python train.py --vocab_size=8192 --rope_base=1020.0 --rope_fraction=0.25 --extras=["gated attention", "value embeddings", "hashed n-gram embeddings", "an embedding shortcut", "learned residual scales", "skips across layers", "capped logits"] --init_std_qkv=0.0521 --init_std_down=0.0 --optimizer="muon_variant" --beta1=0.95 --lr_head=0.00962 --warmup_steps=0 --decay_fraction=0.702 --batch_tokens=[16384, 32768] --seq_len=512 --train_tokens=225900000
Each number is 128 + 32 x the weight over its row's rms, rounded and kept within 0 to 255. Layers, rows and columns count from 0. The size above them is the row's rms in percent of the matrix's.

# layer 2 MLP down (transposed), 768x192, rms 0.267, rows 681-715, columns 128-191
size [ 88  90  95  78  89 113 118 105 110  90 101 103  99 102 101  95  90 103 110  96  98 106 104 105  99  96  90  84  95  86 100 105 107 103  98]
[[141  87 169 112 146  82 128 131 167 109 109  89 136  88 146 115  90 124 137 111 176 167  85  72 159 127 116 150 106 163 122 133 119 159 114 106 115 138 189  87 114 149  85  47 204 118  77 195  88  86 101  78 119 132 177 140 180 106 181 119 183 119  98  91]
 [171 127 160 161 178 161 106 153  73 127 111 124 145 169 141  99 105 154 148 136 215 127 139  69 137 191  75 174 199 137 128 118 127 119 117 102 113  92 109 151 156 158 108 130  91  96 128  74 106 143 142 153 164 103 106 113 117 133 127 118 136 190 169 198]
 [177  99 140 124 115 178  76 145 152 153  86 134 140 192 114 112 179 131  78  95  80 123  72 108  66  95 221 182  83 149 183  94 123 136 131 163 120 127  44 170 100 112 118 132 105  91 157 152 155 174 136 146 148  99 119 126 118 127 163  85 136  93 111 188]
 [110 110 132 102 156 124 109 139 138 143 101  80 106 161 120 138 104 129 147 110 173 110 112 171 149 153 155  78 106 181  76 120 100 115 135 150 113 145 151  80  97  94  70 142 143 121 126 139  77 165 132 187 148 160 168 151 119 152 149 122 110 160 132 148]
 [186 108 130 152 132 167  99 136  83  95 168  93 115 170 117 158 125 122 134 128 180 121 113  89 116 143 164 161 111 175 115 129 111 133 139 143 128 121  85 145 113 157 154 115 175 105 122 122 101 138  99 141  69 137  91  98 100 141 105  99 114 121  70 153]
 [ 94  75 161 118 113 140 127 116  96  48 113 148 139 151 124 116 167 126 181  81 152 142  83  90 113  83 101 168 109 149 110  97  86 135 126 136 191 113 161 104  93 126 123 133 105 162  82 116 128  72  81 150 112  93 144 165 134 195 127 152  96  78 111  90]
 [136 106 135 129 103  85  88 111 157 121 136  90 168 102  91  88 125 121  77  97 100 135 137 160  72 168 209  94 148 148 115 126  73 100 119  91 139 173 128 155  93 186 134 181 168 127 117 179 187 145 128 144 111 140 147 155 125 220 158  98 145 172 136 219]
 [153 155 166 149 184 183 149 112 132 149 173 121 106 111 161 131 107 129 146  97 165 108 129 163 125 110 155 115 125 135  76  62  98 178 176  91 101 203 103 117 147 115 116 141  57 101 115 101  50 148 160 174 119 132 123 127 205  87 130 163 149  84 138 181]
 [136 115 104 163  82 112 196 120 132 128  74  93 140  80 150  94 152 119 137 114 104  99 164 131 129 176 105 159 120 117 149 128  56 136 153  89  85 158 172 179 132 189 120 132 105 113 132  95  99 149 123 166 141 131 135 116 122  89 126 144 114  50 156 171]
 [139 151 177 193 136 102 121 187 160 153 134 129 159 144 115  79 122 134 205  82 189  58 110 133 137 116 151  70 103 180 171 121  95 129 109 106 113 141 125 150 152 166 100 157 108 103  96 154 116 148  94 119 171 187 174 185 135 165  99 197 118 132 106 144]
 [108 146 151 147 140 166  56 112 136 110 114 119 174 156  48 136 123  58  90  64 147 131  97  97 138 111 200 123 132 169  73 119 208  67 139 135  91 163  63 135 142 158 140 172 129 146 118 156  98 173 127 172 170 108 163 114 129  77  70  84 128  76 110 136]
 [112  99 110 134 145 115 156 148 175  49 121 136 138 138 144 128 117 130 171 111 142 159  61 124 183 107 157 133 118 100 172 132  94 107 106  87 164 112  94 145  93 113 128 136  99 169 115 150 121  85  56 134  95 146 140 150  73 147 110 154 146  58 124 167]
 [101  99 180 124 113 107  98  93  81 140  85 148 178 128 118 132 134 196 137 134  88  92  60  99  95 144  81  75 162 174 148 155 124  99  96 127 167 129 209 111 113  77  86  43 185  96 121 127  95 136 136 139 183  74 142  78 116  69 157 142  93  66  52 122]
 [ 62 189  89  98 120 129  99  59  85  78 112 132  86 128 131 132 178 144 108 169 155 147 125 147 118 122 111  70 105 115 130 171 165 128 114  69 117 108 115 134 123 155  97  99  70 210 118 188 122 164 107 121 134  98 157 141 131  76 183 122 112  57 119 165]
 [150 154 154 130 136 172 159 166 166 100  79 126 113 141 154 131  99  84 200 149 131 112 158  94 150 178 149 116 126 102 125 176 176 111 115 126 108 135 132  93 131 162  79 132 110  67 191 130 129 141 163 117 134  91  94 120 114 105 149 123 107  96  99 139]
 [138  80 120 127 136 110 135 104 136 153 178 120  98 126  94 112 155 145 129 175 115 128 184 144 157 132  86 109 151  86 167 130 183 168 146 137 168 116 168 128 216 184 110 121  53 164 121 168 108 102 143 124 118 143 110 145  45 126 155 114 113 108 112  85]
 [142 131 131 135 147 156 162 140  49 143  77 156  83 148 173  97 100  76 153 165 175 111 116 154 134 125  94  77 152  87  95  71  85  98  99 177 124 143 147 142 152 103  92 121  68  92 116 142 146  94 107  26 163 108 155 109  96 128 118 143 114 131 100 141]
 [117 104 151 115 164 123 133 134  98 116 134 186 113  83  83 154 134 141 170 129 145 123 167 154 140 134  73  46 128  95 145 152 170 145 184 102 165 209  91  75 135 151 109 167 131 153  78 140 111 144 146 151 137  73 169 134 159 162 111 111  98 140 169 107]
 [108 148 125  87 183 124 154 192 115 103  93  88 131 109 130 147 124 129  89 180  85 116 100 114 128 119 120 121 208 158 115 137 154  81 171 110 127 109 106 153 103 130  78 134  82 175  91  93 146  88 140 195 148 140 206 127 120 134 139 113 155 136 108 124]
 [114 159 105  75  76 126 124 143 144 165 132  87 177 133 166 138 141 117 166 142 119  64  75  77 100 178 153  99 167 151  83 183 117 167 130  97 109  91 131  83 131 128 164 111 125 211 122 160 135 141 163  66 108 112  71 141 115  82 169 131 101  93 112 181]
 [178 120  86  70 134 118 120  82  82  59 120  98  59 137 134 148 140 161  93 153 101 132  52 113 104 119 177 187  67 160  76 127  90 206 155 130 111 114 104 101 132 153 140  90 170 155 137  88 101 138 143 137 207 107  46 169 157 118 127 121 147 115 121 167]
 [150 141 138 135  97 167 176 124 115 141 109 139 168  65  79 146 174 144  94 158 112 125 124 160 110 138 171 120 187 132 182  95 129 101 146 124 116 190  81 130 162 137 136 183 114 135 140 143 162 145  95 116  92 100  75  66 137 105 144 150  89 113 110 133]
 [127  92 164 111 161 136 189 132 140 149 160 118  98 104 142 156 137  84 101  89 113 182 117 119 150 150 120 150  94 159  79 127 115 148 212 154  99  84 184 141  95 143 137  84 150 106 114 157 128  91 116 119 163 125 131  70 146 142 100 162  74 155  99 115]
 [112 162 141 152 184 152 186 123 108  94 115  81 142 119 129 143 132 124 116 161 138 163 114 137 168 113 137  72  83 107  63  91  59  37 127 131 102 149 128 109 143  66  20 148 113 124 108 193 148 123 134 114 139  73 119 133 148 125  88 150 148  43 134  98]
 [108 126 152  80  69 164  84  67 174 175 133 137 107 161 157  96 163 127 137 132 111 111 121 105  67 115 192 183 141 133 151 105 115 132  91 167 158 139 142 130  72 198 125  98 160 110  99 104  62 180 145 146 130 105 164 132 135 183 124 131  92 109  69  69]
 [148 137  74  75  82 142 161 167 139  91 130 112 131 137 132 107 157 150 104 114 120 143  92  64 147 177 151 162 100  45 128 174 168  72 160 159 137 120  75 117 145 174 101 163 104 119 145 162 178  98 143 144 120 112 152 154 144 118 129  59 113 119 137  93]
 [146 116 138 147 129  77 161 106 175 134 106 124 143  96 148 114 124 104 138 181 117  97 155 137 132 130 134 184  97 181 110  97 169 137 133 175  45 163 179 195 150 126 160 132 114 136 117 141 141  92 130 121 132 189  60 136 121 102 143 175  84 116  41  69]
 [ 78 119  82 147  51 108 113 112 124 210 139 108 136 120 100 132 160 131 161  88 161  98 130 105 164 123 210 152 104 136 172  90 146 117 112 109 204 144 134 142 176  98  92 154 134 144 113 139  62 128 102 126 104  55 118  68 109 134 160 148 130 182 172 117]
 [159 134  55 166  81  79 157 162 180  77 161 130  88 189 112 113 198 149 106 153 115 134 132 176 117 127  85 150 139 107 122 144 169  54 102 155  97 142 145 149 137 131 169 153 156 180 125 140 168 162 104 159 105 104 200 117 168 147 165 145 101 155 145 170]
 [ 46  95 147 114 126  78 170 107 137 138 101 181  96 129 131 117 102 113 181  88 117 140  80 143 134 155  98 116 115 129 122 144 125 118 145 103  92 125  44 114 156 110 130  90 139 122 100 130  89 127 145  84 112 131 124 164 122 102 113  80 169 103 148 114]
 [128 115 160 129 140  44  68 120 137 168 118 137 135 120 143 213 154  81 127 120 166  90 121 156 173 148 103 161 190  40 112 122 111 107 108 162 169  80 150  91 117 162 182 149 149 149 103  93 121 103 122  86 145 131  99 156 121 165  78 100 222 129 172 181]
 [ 69 189 169  92 140 109 155 156 148 154 121 158 146 147 149  37  78 135 112  97 155 117 154 161  93 158 147 142 115 105 135 149 135  86 131 199  77 110 111 159 130 118 128  88 140 149 128 202 107 133 111 119 127 188 152  96 213 101  94 179 128 158 117  96]
 [152  98 129 130 101 127 216  94 184 171 178  68 127  45 109  80 160 147 130 123 121 149 106 113 167 123 122 143 110 147 133 114  80 109 168  63 117 107 149 118 142 145 144 102  93 151 179 110  91 146  96 146 182 137 170 158 145 155 176 121 152 119 159 148]
 [113 158 124 108  82 122  95 155 144 173 114 127 143 148  97 109 198 132 118 100 137 116 113 118 150  92 137 167 112 137 123 125 104 186 138  98 146  87  96 146 172 137 143 113 116 168 163 124 132  94  88  59  94 134 135 153  62 175 112 122  86 129 130 108]
 [178  92  60 107 165 182 146 154  93  41 142 115  98 197 130 152 122 156  94 142 101 177 104 108  99 100 189 141 135 102 176 179 165  79  92 147 145  93 105 157  95 177 167 134 156 103 170 123 113 109 104 169  75 110  77 110 115 112 155  93 156 120 110 141]]
# layer 2 MLP gate, 768x192, rms 0.552, rows 682-716, columns 128-191
size [ 97  89  93  93 118 108  99 102  98  97  98  94  98  94  93  96  98 118  99  93 101  97 124 107 101  93  98 102  94  96 103  98  97  94  94]
[[140 113 120 138 134 151 146 188 121 154  59 127 143 106  64 113  65 158 158 127 129 134 155  66 216 150 116 167  98 103 134 161  95 173 101  76 165 128 171 129 148 118 144 128 185  72 135 140 120 110 163  82 104  66  84 127 123 213 132  90 193 169 144 146]
 [142 121 127 148 130 144 125 167  74 123 127 133 115 138  85  89 128  63 128 150 193 100 154  99 126 143 146 152 106  84  86 108 107 128  68 111  88 168 135 124 140 104 112 162 155 185 175 146 117  66 159 167  60 167 172 133  85 138 173 176 143 169 117 158]
 [132  77  83  97  92 127 129 166 110 171 133 162 150 178 101 110 156 121  89 128 154 180 141 146 169 133 149 109 152 119 219  36 110 145 154 188 173 129 117 125 173 227 119  94 112 146 163 113 141 163 158  99 104 152 137 130  85 126 130 138 117 147  58 123]
 [183  83 133 125 174 119 112 144 103 122 156 133 195 147 114  99 129 119  53 129 116  81  95 122 168  78 131 109 127  98 137 158 100 115 124 127 129 114 101  52 129 107 181 129 138 125  80  89 144 128 147 104 171 157  84  85 107 113  90 122  79 127 114 123]
 [139 105 141 140 154 140 167 126 154 125  87 178 129 129 115 179 141 133  91 199 164 105 125 147  94  85 137  82 210 131  94  91 111 125 152 114 120 142  91 132 168  96  58 132 120 157 119 107 173 156 102 148  92 146 100  93 104  73 138 147 183 131 192 114]
 [115 123 140  78 142 186 200 128  96 106 128 133 132 134 123 102 169 109 137 107 111 134 161 121 120 129 164  99 128 116 145 140 107 159 101 130 116 128 103  96 132 131 115 117  96 137 142  65 108  49 163 135 122 131 160 141 161  83 126 216 164 136  75 132]
 [112 113 151 130 123 118 139 136 100 173 140 196 168 104 180 151 166 136 113 125 100 162 138 170 130 103  90 165 108 121 151 126 100 132 174 130 106  51 127 132 164 157  37 136 128  98 116 172 153 143 119 115 158  91 128  92 118 129 164 151  89 148 108 178]
 [106 129  93 135 149 151  88 144 139 134  96 114  82  90 128 165  86 117 103 127 157 113 103 140 107 124 146 105 140 201 121 115 156  96 103 125 180 215 171 131 107 123  98 103 148 141 106 150 160 179 116 133 116 166 154  78 134 147 141 161 132 122 128 172]
 [121 163 107 162 131 189 178 109 117 148 131  94 134  71 143  90 111  78 133  64 169 135 108  78  92  88 187 174 169  99 138 162 144  81 138 170 182  64  91 166 116 106 128 115 126 135 116 146 146 135  81 185 168 161 171 145 116 127  95 120 119 158 113 182]
 [145 125 125 154 148 123 105 124 161  88 149 158 116  87 110 138 166 153 112 213 101 136 122 117 111  73 133  94 156 154 173 142 107 109 149  90  79  82 108  94  95 109 118  64  42 103  98  96 125 128 128 150 132 109 125 178 155 193 190 159 130  87 101 123]
 [101 142 117 108 175 206 128 145 121 112 129 123 144  92 124 130 191 147 119  75 230 167 122  41 101 127 187 163 111 100 137 174  64 164 146 155  91 158 187 145 139  99 141 103  98 192 146 167 112 144 136 131 117 108 180 104 147 149  92 158 135 146  71 147]
 [111  93  79 186 111 132 177 138 122 128  80 147  96  80 136 118 113 163 132 122 147 158 159 126  85 129 122 123 148 147  92 162 140  88 119  84 124 132 137 134  70 107  97 105 152 190 117  76 143 197 118 146 163  75  60 142 175 153 181 169 123 136 132 106]
 [125 111 113 131 150 149 151 169 120 120 105 161  94 144 114 174 132 120 148 134  95  85 159 133 130 174 103 131 166 134 113  91 163 121 115 184  70 125 165 118 115 108 132  98 148 194 154 149  69 130 109 119 174  78  70  69 104 166 153 130 107  92 106 150]
 [117  94 145 144 139 148 163 105 127 116  81 167 160 119 108 143 128 157 150 107 173  98 135 124 153 131  92 117  94 123  90 106  89 121 171 117 134 135 142 168 136 130 132  97 139  96 169 118 125 133 153 165 204 114  53 136  57 142  97 124 148 129 132 201]
 [ 62 140 109 103 108 163  72  93 104 112 126  95 187 178 137 183 127  96  75  90 128  96 156 112 108 123 105 106 195 105 177 141  39 132 123 102 103 176 159 118  83  98 131 167 104 139 146 104 134  78 113 152 153 127 140 160  95 146 103 135 134 142  85 137]
 [138 116 103 141 124  67 139 173  91 112 140 123  88  96  89 109 103 139 131 170 116 167 120 124  73 135 151 139 121 107 130 129 164 135 167  89  78 184  85 116 150 113 172  80 151 141 141 134 116  74 117 135 152 120 134 189  75 143 134 162 110 157  87 124]
 [168  90 104  94 132 156 148 104 137 141 109 108 126  87 130 131 144 109 106 124 165 176 127 182 146 168 119 175 163 163 185 123 126 143 134 169 101 111 127 139 161 129 141   7  99 147 140 131 119 108  90 178 180 154 108 139  95 124 164 113 153 140 101 127]
 [144 146 124 117  75 125 168  96 145  98 162  95 135 158 159 141 204 129 123 170 227 133  72 158  72 136 102 194 132  98 149 139  81 168 106  72 109 154 108 151 137 122 115 105 161 129 159 179 154 124 150 104 132 166  86 172 198 154 142  95 105 165 146 127]
 [142  66 161 111 118 102 145 179  99 142  61 154 126 120 151  86 171 101  97 185 132 156 123  67 120  98 140 117 156 177 154 121 152 156 122 166 107 163 185 107 146 150 107 138 112 175 123 110 179 147 121 121 115 157 167 171 107 139 123 162  99  77 116 158]
 [143  87 149 125 134 118 157 127 130 120 107  94  88 131 122 119 122 172 119 116  88 183 119 135 114 117  59  91 156  95 108  74 121 123 151 147  63 188 155 141 102 118  48 193 100 121 132 159 201 110 168 169 100 100 144 118  96 143 160 144  94 158  46 123]
 [ 96 135  73 124 135 162 160 124 128 129 121  69 154 122 127 121  98 100 136 118 124 102 124 147  60 100 116  99 123 121 163 110 132 165 159 147 124 130 164  56  86  84 163 114  97 123  88 139 168 101 194 128 151 126  97 105 149  93 205 123 121 118 116 163]
 [ 95 183 159 144 129 127 142 156 133  96 141 106 159 133 138 103 108 120 123 137 111 110 125 158 171 124 103 133 109  87 157 100  92 112 136  41 129 143  71 120 106 169 119 153 141 112  95 145 108 201 112 112  87 137  68 128  55 150 132 133 193 119 137 102]
 [128 140 114 145 100 124 100 119 124 128 199  82 179 115 104 125 184 139  69 114 130 168 121 127 113 162 150 136 186 114 145 140 170 192 117  72  93 165 134 155 137 124 137 100 131 110 136 125 127  88  81 128 116 163 192 150  85 132 158  91 141 153 139 179]
 [131  58 124 139 149 100 114 126 176  88  93 158 139 158  97 153 111  99 194 153 108 108 130 104 177 171  94 160 150 154  77 105 144 113 143  48 112 108 127 150  93 103 112 121  90  93 181 135 157 119 106 117  66  69 132 165 101 114 133 143  88 167 141 126]
 [180 109  92 118 126 115 106 103 138  88 160 136 143 150 131 107 138 137 117 109 109 215 183 167 181 143  61 165 167  74 156 137 105 108 116 153 111 105 121 109 120 129 143 108 153 148 131 152 101 147 155  72 123 120 102 163 146  72 161  36 101 123  92 132]
 [145 129 131 146  87  93 123 136 131 176 101 114  63  81 128 139 141  87 159 166 114 152 127 130 154 154 165 137 157 117 140 118 120 131 136 110  98 108 209 100 142 176 115 122 191 150 157 126 133 128 164 147 156 141 100 143 131 201 156 161 103  76  93 138]
 [119 113 118 131 102 103 123 119 125 172 129 178 184 104  74 166 156  72  76 125 102  93 119 124  99 111  96 126 122  86 129 134 147 121  76 149 144  95 135 114 131 174 132  84 129 106 133  80  72 104 146 123 157 106 118 160  71 181  65 144 108 142 134  88]
 [129 145 116 169 144  91 181  87  86 183  97 130 142 143  98 163 128  96 131 180  70 136 112 146 128 132 186 164 112 132 113 135 143 153 136 119 166  43 141 137 163 133 123  94 110 141 135  85 177 151 176 124  84 102 116 114 148 105 118  98  94  55 102 157]
 [154 112  69 169 160 121 157 142 119 115 106 138 118 128 146 166 123 115 135 144 156 161 137 131 106 190 170 119 133 115 142 153 148 109 120 143 108 118 143  43 146  58  99 115 165 143 167 126 200 121 127 122  63 107  86 158 166 145 152 182  90 136 185 144]
 [113 139 128 125 135 225 156 103  69 171 139 122 136 118 146 117 133  86 164 154 130 128 140  49 129 137 114 111 104  84 130 148 111 225  98 120 161 104  86 154  99  39 163 110 119 134  99 105  86 130 130 136 186 106  91  69 113 138 140  50 129  72  96 156]
 [128  77 145 168 172  76 152 188  63 194 141 153  79 126 151 107 124 185  87  97 183 133  96 108 105  85 121 102 119  80 108 133 159 101 154 162 125 132 166  97 146 121  58 129 155 148  96 197 147 142 119 128 122 158 113  79 129 112 112  89 167  70  80 156]
 [143 172 154 138 126 163 161 180 117 153 113 109 139 136 122 169 153  86 153  99 128  97  63 103 144 126 157 168 142  30 125 113 111 132  44  90 177 119 116 167 157  91  73 145 159 188 132 155  91 144  91 139  88 137 109 152 150 104 127 125 163  43 119 189]
 [143  61  94  86 169 183 172 153 127  87 144 137 158 128 132 147 116  90 127 140 121 171 171 127 154 165 176 149 154 151 151  99 113 164  97 103 103 119 114 156 103 103  93 141 137 124  52 135 187 160 119 152 132 181 114  36 148 140 142  96 181 140 117 203]
 [150 136 157 128 121 116 133 103 102 141 145 189  61  71 101 162 138 153 150 159 158  82  94 150 116 113 152 157 140 111 171 165 104  60 138 122 192 131 131  99 138 146 190 168  89 100  98 112 121 113 157 151 110 132 154 104 104 150 135 125 141 140 139 159]
 [199 148  97 107 150 125 128 176 142  84  75 173 179 121 111 106 124 136 134 151 113 118  95  96  93 157 156 123 117 101 112 130 137 103  92 125 161 117  81 123 105 155  89 108 134 154 138 183 106 109  91 162 102 152 140 123 113 156 150 131 159 147  66 142]]
# layer 2 MLP up, 768x192, rms 0.563, rows 682-716, columns 128-191
size [ 98  94  85  95 118 118 100 102  93 101 100  94 100  95  93 101 101 107  96  94 105  98 128 103  96  92  92  96  92 104 108  99  97  98  99]
[[107 139 179 120 170  97 107  25 108  60 143 134  94  89 163 143 157  72  82 116 160 129 117 163  98 122 151 132 159 152 145  80 150 108 147 136 114 127 117  90 170 152 124  67  85 140 111  89 164 174  91 188 165 160  97 173 124  70  79 134 134 104  80 129]
 [116  68  74 142 121 129 146 156 122 146 122 135  83 100 171  74 174 109 154 123 127 136 143 126  86 161 135 121 125 113 147 200 147  94 110  87 195 139 138  99 130  91  80  75 108 108 165 177 132  59  95 168  88 119 115 121  63 190 122 186 116 182 167  98]
 [125 114  68 110 121 202 151 120  63 149 165 171 145 170 113 154 171  89  99 144 105 123  94 115 141 164 137 125 172 115  94  95  69 101 186 117 162 120 157 134 113 177 128 105 128  89 138  58 142 120 152 153 112 118 129 112 109  93 143 133 105 108  84 157]
 [117 144 103 111 112 123 159 118 108 130 120 158 123 184 163 126 149 145 117 152 152 139 147  99  86 103 112  46 178  75 124 159 181  99 163  88 116  92 151  67  86 111 183 156 145  92  54  80 111 103 133 112 150 137 113  92 128 132 139 129 138 113 107 111]
 [135 131 106  86 102 143 146  85  94 138 159  55  95 163 112 108 112 101 136 162 147 126  77 115 134 192 121 143  70  90 146 149 154 150  80 165 137  79 176 147 195 134 157 139  99 103 115 153 143 166 143 101 166 102 120 172 209 163 163 107  76  76  69 115]
 [ 81 195  84  85 129 181 130  77 138 126 143 159 108  95 168 135 147 162 150 149 143 123 132 131 131 136 125  99  56 125 125 163 123 108 176 141 112 102  91  87  39 172 131  90 114  95 109  99 172 120 129 131 109 124 124 160  93 167 113 150 117 126 125  91]
 [136 151 138 130 140  99 174 171 147 116 125 104 121 144  63 152  81 126  89 144 117 116 126 118 154 108 166 120 146  91  48 108 101  92 117 168  96 126  81 112 122  63 249 120 119 182 170 154 135 102 103 119 163 160 140 144 163 163  95  65 117 112 150 121]
 [166 133  98 139 115 103 134 114 160 159  69 132 114 115 140 128  70 148 134 152 164 157  99 123 159  91 145 177 138 117 163 124 133 165 111 168 168 120  98  99 130 126 126 134 166 114 143 141  84 164 200 172 130  98 149 125  74 177 122  88 101 166 125  88]
 [136  87  82 144 123 138 166 193 124 144 127 163 102 186 148  91 117 116 117 116 124 109 114 100 131  88 147 185 142 116  96 132 144 112  70  71 125  82 130  94  64 125  94  91 111 137 104 175 186 131 114 124 129 139 126 143 150 149  84 180  67 134  82 130]
 [ 92 119 143 150 200 119 151 134 144  99 153  81 111 135 147 123 154 124  88  95 163  79 120 141  98 105  99 172 196  75  88 163 164 165 122 194 128 135  99 105  99 106  86 156 109 110 190 117 121  97 122 108 154 232  51  96  95 164  93 155  78 128 132 185]
 [ 91  88 139 124 133  97 120  70 140 150 109 138 153 175 145 128 159 137 118 177 105  98 153 205 155 129 107  93 128 180 119 122 200 126 114 108 130  89 180  84  68  90 150 127 120 122 142  94  72 148 127 101 136 125 138 142 129 142 116  53 131  79 170  95]
 [ 64  91 122 144  76 139 124 150 163 146 113 113 120  64 148 136 133 138 138 121 142 128 138 124 167 123 127  73 165  88 155 106 106 115  68 123 126 116 133 130 172 131 123  85 151  95  87 132 143 123 187  77  84 163  99 159  55 106 161 153 152 116 135 168]
 [143 135 112 128 110 137  85 138  69 100 109 141 124 129 158  72  74 135 138 112 150 133 122 110 122 119 115  88  96 173  88 153 151 156 130  94  84 137 126 117 139  95 118 197 149 122 151 190 128 148  91 118 116 174 144 118 107 155 107 181 136 153 173 152]
 [116 158  66 107 156 100 179 126 193 102 162 132 127 125  71 131 115 131 175 115 132  78 105 170 145 191 115  70 125 111 108 149 157 120  76  87 139 145  91 140 115 120 156 118 176 110 114 118 112 112 100 135 166 158  99 108 156  86 107 150 140 118 222 119]
 [ 97  79 160 117 116 137 166 154 112 111 132 119  93 100 113 121 121 181 139 100 131 146  84 121  49 183 134 165 121 158  71 123 153  79 131 137 123 106  68 103 140 159 125 113 186 152 170 100 178 171 129  60 133 136 157 121 144 109 151 141 154 102 142 151]
 [112 124 125 140 159 164 110 175 123 155 160 133 136 159 166 137 129 129 119 106 162  89 142  92 197 101 131 121 167 155 126 125  94 125 108 137 121 114 140 139 101 164 104 129 152  88  73 107 101 161  88 151 120 184 133 106 173 105 141 134 137 185 197 114]
 [ 74  95 148 119 103 111 102 133 120 169 133 145 120 123 115 164 133  98 159 100 108 147 163  94  99 125 106 126  86 153  75  99 161  99 154 106 174 128 120  82 105 147  96 186 117  95 115 151 133  92 145  85  92 131 129 168 121 146  78 130  80 100 166 141]
 [ 83 162 175 121 169 115 123 157 164 162  78 124 136 133 152 154  61 123 129  95  99 144 118  90  71 153 171 120 153 151 153 129 170 144 142 139 101 104 173  80 111 173 150 153 142 144  85 117 146  67 144 157 132 110 192 162  88  80 136 135 128  84 121 132]
 [148 113  86 178  88 140 160 136 101 129  87 160 126 116 103 162 126  86  96 168 125 134  95 159 180  86  65 121  83 153 143 127 116 128 130 122 130 192 102 194 155 135 108 161 151 155  82 138 109 156  72 200 142 170  87 124 138 174 126 156 103  92  73 130]
 [ 75  93 146 149 111  83 135 129 156 132 209 158 122  98 130 125 167 126 135 103  96 100 113 116 169 153 145 159 180 131 111 121 146 102 112 108 126 148 167 215 160 177  72 117 109 160 177 134 147 130 138 129 105  83 175 139 143 114 183 109  67 121  99 141]
 [105 180 201 112 131 176  83 147 128 156 116 133  75 105 139 121 119 143 135 107 160 114 175  91  93 130 140 164 162 153 151 122 147 111 115 122 196 139 129 172 111 143 111  75 151 148 104 176 175 164 104 149  93  82 135 123 148 154 203 128 123 106 186 126]
 [129 123  72  93  93 123 143 139 109 176 180 152 167 146 126 115  74 142 112 144 141 172  51 103 139 105 104 167  64 151 128 136 182 189 113 116 107 148 145  76 118 141 171 141  88 122  99 160 112  96 107 169 169 133 157 121 172 112  97 133 122 145  61 138]
 [123 161 128 113 179 151 159 176 138 137  71 164  85 119 133 161  64 122 157 113  99  84 102 147 155  79 104 115  99 128  96 116 108  78 139 191 160  90 140 107 140 133 143 148 117 148  98 175 115 206 185  95 120 105 101 106 168 135  76 148 142  96 147  80]
 [123  60 145 137 102 105 186 102 117 133 120 226 150 202 108 153  66 113 209 121 140 131 131  94 134 169  98 156  94 129 123 102 142  99 171 133 156 171 170 110 107 108 181  81  97 126 190  86  99 100 147 108  82 118 135 192 145  64 131 153 136 159 110 203]
 [165  78 111 161 153 123 122 159 166 117 152 145  96 165 126 155  68 106 147  96 104 207 145 157 186 161 146 115 160 185 192  98  88 118 146 133 125  95 141 112 115 140 142 135 153  99 103 146 156  96 112 113 114 139 135 150 139  73  83 102 147 109  63 162]
 [156 147 119  73  95  84 120 131 184 149  53 121  62  85 140 112 133 115 163 169 119 140 142 132 146 129 134 134 173  57 133 141 122 113 144 151  99 131 177 117 150 116 105  95 129 147 116 143  92 128 158 170 169 122 100 141 133 188  76 158 149  60  80 183]
 [111 171 116 151 105 103 151 155 171 138 126 143 128 138 127 180 156 124 133 112 172 127  61 106  45 117 128 131 125  92 141  88 128 154  98 204  88 131 106 124  75 138 153 134 103 145 130 119 129 195 140 162 136 176 101 156 144 183 149 112  89 103  61 131]
 [130 172 129 162 152 126 166  87 103 174 127  82 178  95 104 175 176 108 103 155  67 111  64 134 122 145 135 166 169 151 139 135 143 133 153 105 144  34 139 198 136 144 107 130  85 134 163 143 183 110 110 119  92 164 103 105 177 140 162 134 156  91 102 141]
 [100 108 155 174 121 121 102 165 143 130 135 150 118  96 128  75 117  68 120  67  93 109 130 149 131 151 116 129 156 178 143 138 122  66 115 154 122  96  96 126  99 137 119  78 177 167 126 121 131  98 165  51  51 142 126 119 144 137 163 135 155  90  54 142]
 [120 113 153 158 112 103 102 122 185  94 143 153 130 148 112 164 115 153 129 149 157 157 101 136  45 115 198 174 217 143 164  72 113  37 125 128 150 150 141 134 123 186 131 179 119 100 155  96 166 127 149 110  79 169 160 163 148 144 122  95 157 121 221 124]
 [163  51 160 198 161  82 147 157 102 147 161 132  86 121 155 120 156 169 121  94 143 153  94 103 123  67 147 103 135 148  91  86 170 129 186 199 171 153 149 130 148 159  93 111 168 174  80 190 119 145 145 154 129 154 110  60 129 108  74  52 160  83 127 135]
 [179  81  94 160 132 117 123  97 159 146 159  70 200 112 101 108 105 156 142 115 179 114  93 177 111 144 147 113 134 128 132 131 102 140 189 158  75 119 148  69 183  89 164 114 102  86  77 113 176 145 147  90  92  93 152 161 119 160 119 102 147  69 136 103]
 [110 102 107 108 115 118  86  67 183 163  82 114 170 136  91 157 104 103 150 147 162  95  59 118  96 135 119 152  70  97 139 159 143 126 145 158 106 125 150 142  95  77 162  70 140 135 172 132 103 156 140 164  94 167 140 185 116 184 139 138 127 133 145  95]
 [165 188 149 117 153 104 117  90  89 114  89 127 127 149  57  75 153 147 128 163 185  44 143 132 146 178 138 171  75  92 162 141 141 100 122 121 181 117 161 157 110 132 175 200  92 140 121 165 130 143 131 121 138 118  87 115  91 141 121  93 126 133 140 149]
 [ 93 127  42 137 142 143 131  80 110 120 104 141 151 102 101 164  78 104 137 186 132  71 118  61  79 153 134 139  77 116 137 106 128 121  91  69 196 150  88 158 104  84 115 132 142 169 103 202 139 157 130 208  85 144 123  83 143 136 129 135 125 174 123 176]]